From a checkpoint of a small transformer trained on Wikipedia: 9 layers, MLP 256 SwiGLU.
Each number is 128 + 32 x the weight over its row's rms, rounded and kept within 0 to 255. Layers, rows and columns count from 0. The size above them is the row's rms in percent of the matrix's.

# layer 3 MLP up, 256x192, rms 0.0991, rows 169-180, columns 0-191
size [ 91 101  96  91 102 100  95  95  99 103 111  99]
[[111 149 152 220  82 131 179 134 111  63 118  72  81 152  66 145 138 122 117 135 127 141  88  96 187 107 111 105 150 127 136  87 171 127 145 102 107 185 103 123  83 181 134 158 117 136 146 155 127  61  73 121 194 139 109 119 159 127 143  92 124  89  80 125 151 122 129 124 139 115  92 112 151 130 119 173 141  81 100 118 101 106 126 137 101 135  95  99 168 116 138 150  94 126 117 140 133  47  92 118  93  99 143 127 184 185 156 139 179 204 143 142 110 139 148  82 131 103 156 105 186 143 126 138 105 136 143  87 127  73 149 121 166 174 127 125 149 114 144 140 119 164 164  94 181 133 170  88  45 144  98 138 164 136 166 100 110 169 130 109 134 164 148 105 155 124 186 141  65  62 143 135 155 135 223 123  81  96 115 155 166 116 125 141  94 183  97  85 145 130 150 131]
 [173  96 114 123 101 149 114  94 140 147 119 139 128 148 128 108 129 107  83 143 120 155 103 158 124 164 151  71 119  96 112  99  81 109 116  95 100 130 160 128  81 155 107 148 117 149 113 157 161  34 160 106 123 201  94 111 128 164 136 119  96  73 138 114 141 178  86  75 157 102 118 180 116 158 137 173 161 105 164 125 156 100 108 129  80 131 147 180 118 121 154  79 131 171  63 127 141 127 137 121 129  88 140 165 100  29 116 154 166 137 167 130 104 150  81 121 122 119  85 108  93 117 100 169 109 137 118 145 158 126 108 128 161 145 159  90 139 122 126 158 171 172 179 107  96 159  23  79 118  70 211 122 148 116 129  98 118 191 157  71 136 120 143  72  92 129 207 109 140 148 170 156 151 109  89 128 124  92 155 136 111 116 112  96 125  41  98 105 110 108 153 126]
 [158 118 129 106 151 119  71  96  64 184  79 162 100 134 105 178 162 110  83 121 124  92   1 114 175 154 176 130 152 120 138 100 147 124 103 183 134 154 130  38 119 166  69 137 170 122  71 174 164 127 152 112 150 123  96 107 136 123 164  85 137 109 108 136 145  99 184 145 123 136  93 161 109 168 140 116  92 166 148 150 144 115 119  86  88 134 154 104 179  91 137 135  77 157 124  74  84 154 138 114 135 184  69  89 147  94 177 123 140  86 134 127 123 168 159 178 142 118 126 131 100 164 125 101  96 147 134 104 114 156 146 163  89 136 131 135 165 151  74 105 162 107 123 118 159 113 136 172 134 150  67 125 187 197 105 176 167 130 106 142 130 115 100 132 145 129 165  90 101 168 153 143 140 114 131 123 163 101 124 151 176 100 175 191 188  98  94 127 133 142 121 169]
 [140  52 101  47 134 179  84 124 142  80 116 123 114 113 135 166 140 119 164 110 132 133 177  79  92 181 158 140  73  62 148  83 100 144 143 113  82 105 137 139 111 103 169 140 169 163 130 149 118  71 142 119 107 104  96 157  74 134 126 115 139 176 140 182 116 115  97 182  47 141 111 149 110 158 132 107 151 126 167 152 136 118 180 151 109  99 174 144 171  90 106 125  99 140 180 142 132  88 182  88 107  74 109  94 131 120 103 154 167 154 122 135 128  98 142 101  61  94 139 168 103 127 115 133 136 142 131 186 110  35 163 160 134 158 140 134  97 135 168 124 117 169 183  83 168 107 111 144 142  92 152 135 121 158 142 163 146  68 130 119 117 112 131 167 169 131 180 119 152 158 132 155 164 143 131 158 125 161 117 112 156 112  84 163 140 142 161 184  43 153 195 165]
 [177 156 110 153 107 124  88 126 141  91 189 133 105 128 119  90  73 149 181 124 122 164 182 142  86 153 170 215  81 133 107 162 116 114 117  62 136  93 145 141 114 149 111 165 159 168  99  89 148 108 146 140  87 105 114 133 139 109  92  98  99 157 165 158 131 112 140 175 122 110 177 108 117 186  94  87 131  62  85  83 122 198 183 180  98 124 152 139 142 161 130  94 137 122  88 172 138 118  95 194  90 152 151 173 153 171 118  92 134 179 111 108 162  91 101  87 165  79 133 152 105 103 123  99 154 126  82 123 168 102 123 128 106  87  69 156 163 152 144 138 157 148 163 109 104 162 137 122  66 120 169  83 115 160 152  85  89  66 136 187  88 127 112 137 162 126  73 190 124 159 132 113  83 139 168 152 127  69 143 120  93 140 140 113 142 143 104 105 118 123 145 189]
 [ 96 137 101 141 109 143 113  89  68 131 171 108 113 132 162 160  89  52 179 141 215 135 155 109  57 192 126 126 107 103  85 150 133 137 131 109 148 160 109 133 113 177 140 137 112  99 137 130  74 119 147 157 122 126 136 193 117 161 176 124 151 139  79 152 111 121 177 120  86 151 129 181 111 169 143 122 152  72 133 150 115 131  84 130 145 120  87 148 195 119 125 178 153 157 124  76 156 118 150 106 173  72 121 140 130 205 186  61 153 129 146 106 134 115 183  86 105 189 103 170 133 139 157 148 135 103 167 146 126 225 138  91 130 176  84 119 130 152 147 133 180  52 116 105 168  85 131 141  83 108 112 122  75 141  95 144  91 121 128 133 146 129 157 179  77 101 111 125 144 158 134 103  98 119  93 105 128 166 126 133 118 106 112 141 166  89 165 144 200 116 132 103]
 [ 75  76 143 149 119  86 145 145 178 123  83 134 183 129 116 100 108  82 191  97 119 124 147 103 149 151 158  95 141 151  84 120 150 130 113  64 141 118 137  84 156  81 116 138 105  96 114 208 127 103 104 156 117 123 127 164  70 138 145 123 100 132  35  88 119  78 131 130 123 134 152 121 112 157 168 157 165 137 194 163 149 128 107 181  70 117 120 157 156 147 103 133 147 144 194 137 106 103 114 114 135 156 112 116  78 115 104 148  77 171 114 155  93 112  42 158  95 149 136  60 134 176 131 156 136 118 180 112  76 129  89 105  81 152 114 119  72  36 134 126 113 127 146 162 111 103 175  82  73 149 151 145 154 122 121 173 120  73 138 167 113 125 149 143 140  93  74  67 170 137 128 133 143 142 168 174 145 164 114  90 100 118  94  96 109 142 184 106 163 106 133 131]
 [187 137 129  61 157 134 151  91 110 145 145 166 109  85 137 160 141 166 134 120 108 210 103  73  93 157 105  68 125 123 185 118 135 147  93 156 128 121 124 159 141 102 158  58  98 117 199 123 162  96 135 162 103 128 116  97 154 123 177  76 163 140 162 143 116 103  92 180 157 126 147 106 128 119 127 101 117 138 161 172 107 118 167 122 142 138 221 130  93 110 131 105  91  80 113 126 153 162 156 191 117  46 158 153 192 144 113 189 163 136 125 154 148  76 139 162 196 113 111 119  70  90 118 180 163 110 115 137 100 120 134 144 114 122 120 144 112 184 162  94 132 105 229 126 180 149 128 111 122 135 103 117 172 163 137 103 111 108 124 134 209  87 177 123 141 166 144  92 102  98 124  92  92 124 194 120 133 125 133 109 131 118 122 154 131 114  83 149  94 140  86 147]
 [143 147 143 204 131 106 156  76 101 136 152 125  59 130 132 100 149 201  50 103  81 108 137 163 100 151 120 149  98 158 159 151 132 126 145 136 215 124 171 141  89 225 176 109 191 150 136 125  90 137 154 143 115 128 169 162 123 150 130 100 107 141 187 114 148 124 146 112 127 178 158 185 132 119  91  91 155 150 132  84  66  92 155 125 104 133 146 108  78  76 162 162 147  76 120  81  67 117 130 127 156 139 145 111 158 143 124 130 136 119 123 122 156 121  67 124 121 171 128 127 137  90 170 142 132 141 104 165 175 137  98 132 123  78 102 105 148 111  72 133 203 122 141  82 128 141 148  90 131 102 135 158  81 138 151  86 139 134  92 154 122 129 162 145 142 154  82  81 112 147 185 126 109 133 143  98 127  60 154 147 161 154 107  55 104 161 156 181 108 113 108 202]
 [117 129  90 101 115 143 121 151 127 113  88 110 194 129 169 118  42 138 153 187  85 125  74 118 175 136 164 101 105 122 113  91  25 143 128 143 113 115 160 121 127 145 213 163 161 193 164 102 176  93  84 119  97 153 157 110 182  86 113 174 107 113 116 151 109  85 133 109 176 208  89 123 116 111 111 193  92  52 153 161 152 131 125 148 149 137 118 135 161 131  82  78  96 133  90 113 112 137 156 100 122 103 118 176  94 174 143 132 142 163 159 141 123 159 116  83 136 104 110 116 198 123 157  79  91 112 162 142  87 180 134 145 131 150 110 124 148  99 123 184  94 114 146 141  91 143 120 169 112 102 129 134  98 171 139 130 171  71 129 110 118  97 108 121 139  97 142  92  95 133 157 132 129  70 147 165  79 162 171 110 107  51 141  79 120 101 119 128 127 108 135 175]
 [103  96 104 130 115 147 154 147 113  94 159 163 185 145 103 170 213 122  89 109 160 121 175 141 158 203 200 133 164 149 134 135 114 152 109 125 148 123 116 141 152 119  88 147 179 100  86 131 141 194 117 124 180 103 164 119 112  69 214 229 121 162 142  60 180 127 106 109 135 137 148 148 104 132 144 130 112 185 155 101 126 126 143 152  55 131 128 132 116 182 124 156  76 151 144 155 127 178 146 121 127 192  91 110 159 156  65 105 158 187 135 102  99 150 114 150 117 118 102 118 143 130 115  86 142 104 113 188  70 166 111 122 157  93 123 165 144 134 125 112 177  48 139 144 132 126 107 109 110 139 179 164 158 144 113 145 151 127 152 118  96 126  69 140 111 123 144 123 168  66  42  98 134 109 151 137 133 185 132 115 145 100 100  97 168 155 131 122 128 131 141 168]
 [162  84 110 133  57 142 143  89 119 167 168 159  73 121 146 196 211 119 122 132 133 129 174 135 100 115 151 164 124 116 155 133 118  94 117  58 163  88 107 141  69 231  79  98 158 181 114  92 115  94 144 128 140 121 112 134  98  84  87 115 116 197 124 129 135 175 122 108 123 142 143 148 175  97 120 176 152 144 136 113 126 110 115 125  67 174 153 145 135 124 121 157 153 213 136 143 210 142 130 140 104 199 174 102  98 141 113  46  98  90 118 153 115 112 203 136 157  94 158 177  62 128 106 125 117 109  82 113 105 137 133 111 149 173 144 155  97 113 132 132 163 153 154 103 153  95 134 103 139  94 146  75 150 125 158 179 123 148 145 111  97 137 100 194 107 158 169 117 189 150 147 149 119 105 186 130 164 115 152 146 155 117 134 132 148  89 124 137 101 112 132 123]]
# layer 3 MLP down (transposed), 256x192, rms 0.0948, rows 169-180, columns 0-191
size [ 95 102 103  90 100 108  99  98  97 101 106 104]
[[164  93 121 196 154 132  77 146 111 162 132 145  78 101 102 133 149 101  67 164 104  67 153 162 114 117 151 123 134 164 114  75 154  96 138 143 135 174 127 123 109 159 125 128 125 137 126  69 147 160 133 148 132 128 142  99 137 181 142 128 136 142 148  86 159 118 154 120 110 139 130 174 178 186 156  99 129 138 124 122 139 127 140 153 135  70  74 151 152 115 121 148 137 133  91 139 118 140  87 111 104 128 145 181 120 143  74  69 135 144 110 169 127  81 146 172 113 164 163 123 157 157  66 109 105 132 158  99  81 147 158 157 117 112 205 119 151 132 113 149 126 127 109 153 101 197 139  59 131 155 152  35 141 146 174 121  66 112  56  78 165 166 105 125 157 179 159 166 174 124 217 190 148  88 124  64 101 116  56 151 121  87 132 117 153 178 158 164 144  94 133 126]
 [148 146 151  86 125  87 157 129 157 126 181 150 120 119  69 100 128 121 121  96 109 125 145 121  87 112 194 139 139 113 212 102 103 124 137 191 123 129 158 183 102 150 154  69 134  91 109 146  93 113 105 127  96 152 116  43 130 103  72 103  99 129 152 100 144  82 117 153  89 140 149 152  78 119 164 151 131 133 151  97 111 165  60 158 103 150 163 157 144 165 154 176 128 169 130 121 104  52 148 147 102 170 170 120 119 113 138 159 135 157 149 122 104 105 182 161 170 131 146  87 127 111 170 148 113 228 120 114 162 126 105 158 115 172 131 122 119 127 118 105 117 149  68 114 175 155 147 102  95 159 116 180 138 121 115 205  91  99 183 145 152 201  94 109 120  94  83 121 170  75 159 155 158 151 150 195  66  94  96 102 152 154 176 130 137 100 120 104 148  98 114  95]
 [ 89 183 107 100 122 156 128 130 141 116 132 130 168 126  68 116 139 117 104 112  94 119 136 173  19 135  31 158 102 167 134 182 131 155 108 108  90 145 118  75 145 132 135 134  48 108 123 110 148 106 101  49 118 133 142  95 176 125 138 130 161 130 140 134 127 115 225 117 163 151 119 125 106 126 106 120  72 108  86 142 115  94 103  87 184 139 122 181 126 124  78 125 177 117 128 116 124 155 162 110 122 145  95 154 160  98 112  94 113 140 136  94 163 170 143 151 145 122 128 104 117 139 124  88 100 157 153  97 130 106 163 108 154 113 101 123 127 110 107 168 137  89 113 163 120  99 128 105 135 114 138 255 107 116 136 103 133 124  90 148  83 142 137 121 111 151 176 163 111 177  99 103 121 166 176 184 168 147 144 175 152 134  73 126  75 158 111 133  67  66 122 137]
 [104 123 123 144 166 137 115 124  59 125 115 161 121 110 128  95 110  94 126 114  98 131 169 107  89 158 139 127 104 138  90 190  86 135 113  99 113 156 131 149  94  91  92  88  80 145 160 117 149 165  70 123 104 149 163 133 116 116 133 138  84 156 162 120 116 127 152 158 113 227 136 177 165 154  53 140 147  73 143 118 133 105 172 124 210 124 163 150 105 125 158 145 141 127 124 146 123 110 167 158  75 124 142 111 131 148 155 163 114  72  90 121 174 135 109  64 150 164 139  78  42  93 119 142 111 165 149 115 161 109 135 118 108 108 148 126 155 171 167 192 106 108 145  43 153  66 172  79 113 111 137 191 138 111 189 158 145  98 147 135  95  88 105 115 141 133  94 143 148 113 120 123  68  87 167 209 116  83 158  87 110 160 145 116 115 101 157 178 150 109 141  71]
 [190 119 131 120 175  78 173 100 117 131 157 167 145 141 120  60 110 172 113  85 118 154 155 102 187 153  78 129 170 156  92  93 150 161 141 162 195 143 124 152 108 113 171 105 121  97 118 101 190  82 102 103 151 162  96 113 167 140 147 153 151 140  97 168 108  97 191  81 132 146  88 180 117  95  97 117 140 113 101 160 100 101 124 111  55  79 161  94  60 166 169  83 122 135  98 189 122  89 164 114 131  97 117 137 173 119 132 156 137 103 102 112 102 107 103 104  68 158 174 148 135 120 124 116 194 162 118 132 129 111 156 150 186 183 104 148 120 165 152 103 133  86 166 127 151 163  95 119  82 129  80 129 111 177 173 140 123 126 131 152 169 139 115  84 178 173  97 115 158  69 127 148 122  84 182 116  62 131  97 115 143 210 155 156 122 124 154 141 124 155 145 106]
 [156 103 121 124 101 122 122 102 186 140 114 124  65 105 118 120  73 111 122 131 154 139 221  97 173  81  84 123  64 118 103  88 119 157 149 115 128 175 155 144 159 133 162 100 122  94  80 132 106  88 161 122 141 143 157 124 150 162 126 135 183 128 106  95 111  92 158 184  85 103 134 148 148 115 106 130 151 170  22 132 139 116 121 114  66 114 134 134 113 125  61 122  92 175 145 130 179 141 165 105 114 138 123 119 125 171 133  97 151 113 164  90 101  84 186 114  99 138  99 135  94 175  91 136  67 222 129 114 154 127  72 149 170 128  93 116 167 103 167  99 115 135 108 194 108 178 113 158 142 159 159 142 138 115 138 162 151 134  94 120 125  77 148 202  84 116 122 138  92 124 119 134  31 139  95 106  99  98 108 128  84  90 150 157 134 126 129  88 150  80  78 147]
 [113 138 158 107  71 125 149 110 128 151 117  90 146  58  69 103 175 106 154 125 120 122 134 107  77 219 124 133 114 138 137 189 101 103 113 145  92 119  51 153 107 116 131 131  88 127 117 168 144 172  91 115 100 101 174 175 114 168 107 142  96 104  77 125 169  70  79  88 126  94 158 172 144 162 121 149 130 144 122 169 139 147 126 144  93  82 112 140 175 166 148  29 129 134 111 117 103  87 117 119 135 130 112 129 134 143 165 131  91 150 129 121 118  70 101 162 140  96 108 165 159  68 143  85 120  94 125 129 161 169 132  64  96 163 105 113 115  51 130 137 161 134 160 151  89 151 102 147 131 107 148  37  82 135  65 150  99 159 114 129 128 137 167 168  61 172  81 119 119 189 118 106  78 199 128 133 131 128 120 138 154  72  96 167 131 148 103 132 131 100 156 121]
 [ 79 150 103  84  96 159 169 129 171  85  68 140 154 149 119  92 148 112 156  95 118  67  86 147 181 105 145 147 114 112 134 157 116 128 114 119 157 116 157 164 159 105 126 186 141 102 130  70 172 184 145 155 102 105  96 116 141 158  90 103 107 121 117 128 158 150 129 148 156 115  65 121 158 123 112 186 137 111 161 172 181 118  92 136 128 167 105 128 108 123 159 167 156 163 175 149 162 102 135 117 163 198 125 157 120 105 158 127 141 131 176 145 114 139 119 128 100 134 142 120 119  99 146 153  69  77  63 142 152 130 124  92 160 157 123 185 158 132  84  49  92  41 120  85 174 163 136 109 138  90 113 221 109 144 125 144 128 116 150 142 135 133 112 154 123 130 144  96 182 137 138  97 112  76 148 120 207 152 101 189 165 132 208  49 156  99 137 134 122  91 102 167]
 [ 97 117 171  86 159  90 136 178 155 103  72 174 134 114 148 109 133 157  83 201  96 103 144 115 100 126 131 197  81 124 152 108 136 154 172 108 172 175  80 143 143 113 171 160 124 173 177 173  63 145 161 203 137 118 141 162 146 123 113 102 106 120 150 167 167 114 104 167 126 150 138 167 121 131 163 122 130 139 107 143 178  89 151 164 102  89 108 138  50  78 118 146 156 168 124 127 146  96 121 115 167  94 110  97 147 104 135 109  80 120 123 174  72 183 132  80  72 155 111 118 139 122 125  87 101 149  82 147 168 164 171 141 167 124 128 103 136 150 167 112 114 192 111  80 136 215 149  92  90 136 182 120 123 150 171 101 140 149 135  17 155  70 192 134  88 123 141 105 121 138 149 111 108  81 152 161  91 137 120 122 143 143 104 128 163 128 119 133  93 119 128 128]
 [111  97 145 118 122  84 192 144 141 164 146 160 167 117 133  89 124 140 156  95 100 152 176  75 148 145 121  95 142 125 132  94 120 161 158  43 196 149 102 124 112 116 140 139 124 134 153 109 125  75 128 139 135 109 102 131  77 162 113  99 111 144 157 125 176 124 153 114 154 125 130  82 141  92 194 133 154  87  88 122 159 213 144 120 139 110 144 137  89 171 113 187 134 147  93 132  78 114 138 139 137  99 162 177 110 125 134 136  77 177 119 146 124 141 184 146 146 174 115 100 129 161 170 153  89 133 151  91 127 109 110 190  84 146 100 149  21 124 156 172  77 151 129 122 138  89 112  94  65 166 124 238 109  83  85 129 116 128 142 116 101 137 131 121 171 147  57 126  82 112 154 140 157 121 101  88  37 165  96 138 121  73  89 131 126 152  97 121 143 122 146 139]
 [129 144 134 114 106 143 160 119 124  82 139 100 175 179 123  91 101 138 141 141 187  98 127  21  85 112  99 145 118 163  99 106 192 129 129 137 106  99 127  62  52 146 142 126 126  63  92 167 175 107 118  76 138 152 187 134 192 137  65 107  96 169 179 124  85  81  95 123 114 131 165 148 159 143 105 105 113 125  73 104 136 156 133 123 102 136 163 108 106  63 128 142 122 133 146 181 219 189 112 132 123 128  87 150 123 108 143 158 168 137 148 133 108 126 146 187 164 170 147 172  99 158 173 103 104 128  86 151  92  84 142  87 122  84  62 116 145 174 107 124 168  99 100 140 123 152 128  93 119 170 120 169 157  89  94 141 148 174 110 137  78 156  84 114 150 151 147 100 100 155 153 134 112 159  95 100 124 138 136 136 145  84 150 148 157 161  83 197 137 114 100 117]
 [144  95 137 144 201  95 168 120 146  74 138 150 145 164 112 120 144 137 126 111 134  76 137 134 156 124 114  97  84  88 131  89 118 188 184 133 122 136  94 163  94 185  78 135 171 143 147 124 166 179 144 157 156  69 148 135 164  75 108  71 169 135 122 200  81 113 168  77 130 157  55 142 105 151 115 174  81 155 142 162 144 177 122 140 110 157 132 145 147 141 121 133 154 199 152 132 139 119 126 211 166 120 145  86 143 129 141  88 134 101 108 161 101 100 184 155 177 142 192 126 112 107  96 144 109 125 141 119 161 107 143 128  87 180 133  91  84 189  85 140  98 112 110 153 175 158 118 161  95  99 114  71 142  91 113 118  81 173 178  96 122 148  89 127 139 159 119 102 162 114 147 150 120  90  78 116 151 174 159 120 138 147 171  69 168 152 115 101 203 157 150 138]]
# layer 3 MLP gate, 256x192, rms 0.097, rows 170-181, columns 0-191
size [111  92  92  95 105  96  97 101  93 116 100 112]
[[153 114 145 113 140 120  60 107 109 130 113 128 179 151 105 193 140 112  89 119 132 149 100 168 121 150 144  56 171 105 121  75 161 142 130 143 135 148 119 143 122 153 128 127 104  84 162  78 153 144  64  97 138 176  93 137 149 127 136 100 116  49 196 135 174 140 151  84  90 125 147 185 123  99  88 167  32  81 147 153 150  51  88 123 150 154 157 130 166 140 113 156  90  94 121 100 142 156  96  74 146  93 156 140  92 112  79 158 130 118 125 110 149 201 129  63 108  72 127 137 133 158 101 156  82 109 165 176 128 123 156 141 171 118 123  88 114 150 151 175 146  64 166 145 158 134  89 116 116 130 134 131 151 118  54 158 117 143 147 140 127 166 127 143 102 106 174  62 174 117 109  89 126  91 167 124  45 124 136 111 122 158 172 106  78 134 132 106 142 111 173 143]
 [ 22 129  86 167 132 122 114 129 107 150  80 114 135  70 153 147 137 144 124 129 124 164 173 168  92 108 106 153 121 117 117 137  75 128  85 165 167 138 105 148 155 105 158 139 120 143 108  71 157 132 146 121  64 163 181  98 176 124 142  41 166 109 110  95 164 141 166 119  86 116 144 163 159 114 214 129 180  92 174 201 140  95  90 182 241  92 116 109  77  94  77 132 127 124  97  88 133  81 127  96 168  91 134 152 117 116  94 141 146  54 104 148 148 142 101 181 158 116 140  77 133 112  91  96 135  82 139 163 135 106 162 112 118 115  96 176 124  80 106 128 150 151 118 193  81 160 114 108 134 127 173 172 121 144 192 114 124 127 109 120 143 129 134 144 104 163 118 121 108 114 100  68 122 113 111 128 144 184 149 118 118 118 133 141 157 132 124  88 105 132 125 155]
 [129 128 144 129 116 112 165  38 100 121 104 141 114 123 136 134 139 110  95 131 184 141  88 128 110 130 132 123 180 128  99  42  79 101  81 155 131 169 156  98 128 128 155 195 100 135 174 106 115 173 152 123 115  91 109 154 143 161 105 109  59  98  86  38 145 184 106 123 133 115  83  61  96  76 131  89  94 123 130 143 124  74  91 136 130 130 110 121 137 156  74 139  53  91 116 117 159 125 144 128 140  90  55 128 166 120 177 157 107  88 185 135 122 139 166 118 141 123 144 158 132 106 110 158 189 125  87 148  96 102 160 102 133 118 160 141 195 107  99 143 135 147 112 130 117 116  87 123 114 115 107  85 110 143 165 143  78 174 115 126  67 107 132  66 156 130 110 129 143 103 177 160 160 114 119  67  73 143  75 163 120 121 217 178 115 145  99  97 103 161 108 138]
 [ 47 138 130 171 112 120 157  83 151 120  95 101  89 150 125 148 118  85 157 140 198  51  95 184 101 129 162 140 116 135 121 153 113  98 138 132 154 157 114  82 130  57 142 161 114 173 105  60 141 117 138 140  81  93  80  89  99  89 136 147 181 117 108 133 152 198 145 150  77 149 109 101 103 120 168 102 143  58 109 130 152 137  94  98 194 113 142  57 135 111 147 145  86  82 122 119 112 104 139  78 110 160  27 154 175 148 128 108  99  51 139 113  97 163 165 106  83 106  88 199 124 164 156 145 123  81 112  64 137  82 154 119 102 124 120 161 187 166 162 152 100 123  99 139 141 113 123 100 108 134  97 112 113 121 147 152 158 126 125  95 123 131 134 125  78  86 128 104 103 135 113 115 197 107 169 124 172 110 130 108 121  94 153 150 145 135 138 100 139  70 150 123]
 [144 135 171 144  95 145 107 139 123 139 182 135 128 125 102 149 103  47 181 152 132 117  48  69 147  85  89 135 123  85 138 150 144 110 110 198  96  97  86  86 180 103 131 105  90  76 124 147  88 194 201 121 118 137 160 118 132 139 138 122 172 126 112 127 124 134 194  69  80  63  86 117 130 138 207 127 158  95 102 151 180 176  99 165 120 159 148 137 135 122 149 123 167 111 118 105 138 177  90  81 125 118  69 168 177 109 132 165 144 104 119 157 123 129 139 136 192 109 138 121 141 147 148 139  97 101 106 134 116 108 148 120 149 125 106 155 106 163 110 106 135 174  63 167 110  84  83 154 102 100 109 101 150 155  37 150 152 140 138 136 102 121 145 136 148 143 101 144 126 121  73 166 163 191 131 139 179 104 136 108  95  88 114 141 122  99 158 119 111 167  33 145]
 [106 121 129 115 232 166  97 102 110 146  83 170 155 150 101  54  89 187 123 145  94 195 162 135 156 154 115 114  97 139 133  90 120 146 116 118 156 110  77 128 157 101 129 149 115 135 156 141 138  91 112  91 141 144 120 140  74 123 181 157 185  61 132 133 164 130 140 122 128  69 174 135 176 134  79 173  92 129 142 156  98  90  72 142  91 116 111 121 108  80 107 112 130  73 154 110 123 170  46 150 141  88  92 186 164 149 155 132  79 124 115 136 129  91 149 102 111  80 140 128 122  89 139 118 175 147 108  88 126 131 134 132 103 107  94 137 180 110 127 106 118 141 220 114 123 131 122 125  84  89 117 122 141 173 149 160 165  81 132 175 156  82  44 112 197 138 159  80 108 118 192 159 157 138 134 126 129 142 192 115 133 148 123 187 100 108 134 158 142 146 138 152]
 [ 88 114 139  97 160 100 105 109 132 176 126 172 170 130 159 123 153  82 193 171 128 134 101  94 162 167 124 127 134  92  95 156 103 135 136 140 151 146 121 107  82 103  76 137 128 208 103 128 126 105 174 110 153 114  75 104 130 165 124  78 144  63 110 131 166 181 119 156 109  91  75 155 143 151 127 131 134 158 163 159 156  92 140  61  83 179 104 133 167 169 108  95 150 170 193 131 116 124 107  61 159 164 101 154 128 158 152 123 135 186 170 102 173  63 152 103  93  65  82 160 165  96 109 161 106 166  95  99 157 182 147 173 139 166 191 119 101 164 138 125 119 150  95 120 141  99 164 127 123 102 105 128 109 136  90 161 171 156  75 106 127  96 156 121 174  72 133 105 137 133 102 142 131 104 115 165 161 111 101 138 127 170 153  73  70  92 176 157 174 126  78 106]
 [115  72 145 147 130  86 117 151 169 125 131 134 136 135 145 108 105 160 137 152 162 150 166 145 131 110  99 133 143 118 103 117 117 184 112 192 126 169  49 155 102 126 157 211  92  89 136 148 152 124 131 108 145  74 112 136  98 158 123  55 158 136  76 137 123 138  67 127 133  84  55 111 131 119 210 134 105  91 151 174 124  94 107 126 160 127  80 117 129 141 101 123 143 107 100 163 163 136 113 145 118  70 110  82  97 155 215 129  75 160  91 180 159 157 124 106 120 143 166  89 121  59 103 147 165  74 102  46 123  62 147 129 145 100 185 134 156 109 120 138  89 123 118 136 116 129  88 123 122 164 169 137 124 162 160 164 101 141 116 145 100  88 107 130 114 116 178  98 157  94 107 125 104  97  90 166 108 175 159 124 170 119  74 218 122  77 134 124  78 134 146 120]
 [ 71  66 124 131 135 162 185 155 144 101 190  78  96  77 115 130 165  80 147 190  55 117 189 145 136 124 118 149 139 133 126 188 103 107  65 141 142 128 140 117  98 163 148 150  97  93 133 162 144 139  87 132 127 141 107 106  94 187  79 101 152  95 132 124 143 165 106  70 161 171 105 164 125  55 137 158 104  66 161 139 117 181  61 201 144 183 108 147 109 119 143 112 115 118 182 104 144  89 126 108 163 120 111 113 103  86 137 146 162 169  84 164 124 140 147 121 149 135 167 105 172 115  90 148  78 147 114 136  95 152 177 138 166 118 133 113 177 150  84 155 124 119 135  96 104 102 123 101 113 111 127 109 142 164  87 123 106 175 165 147 117  89 130  66 148  80 133  85 130  82 116 130 143  80 169 169 107 128  99 162 162  92  95 147 151 122 181 133 211 110 160 142]
 [143 182 116 163 147  66 183 120  97 153 107 182 127  96  65 118 113 134 115 163 149 124 155 151 162 189 158 119 158 100 140 103 121 139 111 131 115 150 119 132 133 149 167 153 150 116 122 163 190 135 129  97 137 100 130 125 115 151 144 143 109 135 190 135 134 148  98 126 152  95  89 198 135 119 174 142 120 103 127 139  47 106 111 157 140 166 123 134  97 104 141 130  99  88 143  70 112 163 126  92 146  88  35  79 138 124 115 102 128  83  66 104 118 108 128 130 153  75 207 182 110 120  47 127  85  79  93 117  77 177 157 177 132  77 127  78 187 161 126 110 122 123 155 120 116 137 140 106 160 126  95 116 155 139 159 140 167 153 132 124  97  99 126  70 187 108 150  89 147  85 111 118  90  60 181 153 121 171 105  75 176  99  84 112 143 154  81 122 109 112  81 161]
 [138 152 154 101 121 111 171 123 165 192 137 140 140 105  84 121 170 139 115 116 129  93 106 128 111 135 160  86 118 149  83 102 152 167  83 115 114 100 164 168 166 193 138  61 178 154 170 151 177 120 109 143 121 112  88 112 106 113 136  70 163 161 141 196 154 139 135  99  64 107 104 152  94  62  88 175 139 146 126 190 156 146 102  70 173 175 184 148  97  92 126 113  74 115 149 152  90 127 110 110 132 122  80 171  91 144 165 128 105  60 137 119  97 167 126 136 147  32 155 159  86 180 117 144 106  82 107 158  81 135 129 194 111 119 173 121 118 138 135 174  94 145 187 199 110 142 130 128 137  67  84 145 113 173 103 153 118  81  90 150 146 135 180 121 127 124 133  61  82 138 130 103 110 118 106 122 148 164 102 104  96 133 124 109 145 158 157 112 136 115 165 123]
 [ 95 105 150 138 119 144 180 136 149 131 157 129 125  42 122  82 136 139 136 119 197  87  73 114 123 132  88 110 130  82  67  83 100  64 126 145 146 151 140 145 145 164 156  77 152 143 117 130 127 133 187  91 155 136  97  73 162 180 157 115 123 143 164  84  96 102 170 137 102 146  96 172  95  56 114 173 111  84 148 126 103 134 124  82  85 214 138 135 168 169 159  57 153 146 149 123 160 166 122 137 146 164 113 111  89 145 172 136 144 129  95 147 146 136 103 160 122 105 162  95 122  98 169 185 135 115 164 119  78 147 122 101 130 163 117 130 126 160 113 146 170 130 127 210 164  45 132 126 142 114 120  83  94 131 111 105 167 147  83 151 116 158 105  79 104  87 196 139 144  83 118 112 134 138 171  91 133  94  90  90 103 149 106 156 142  98 140  75 133  85  59 150]]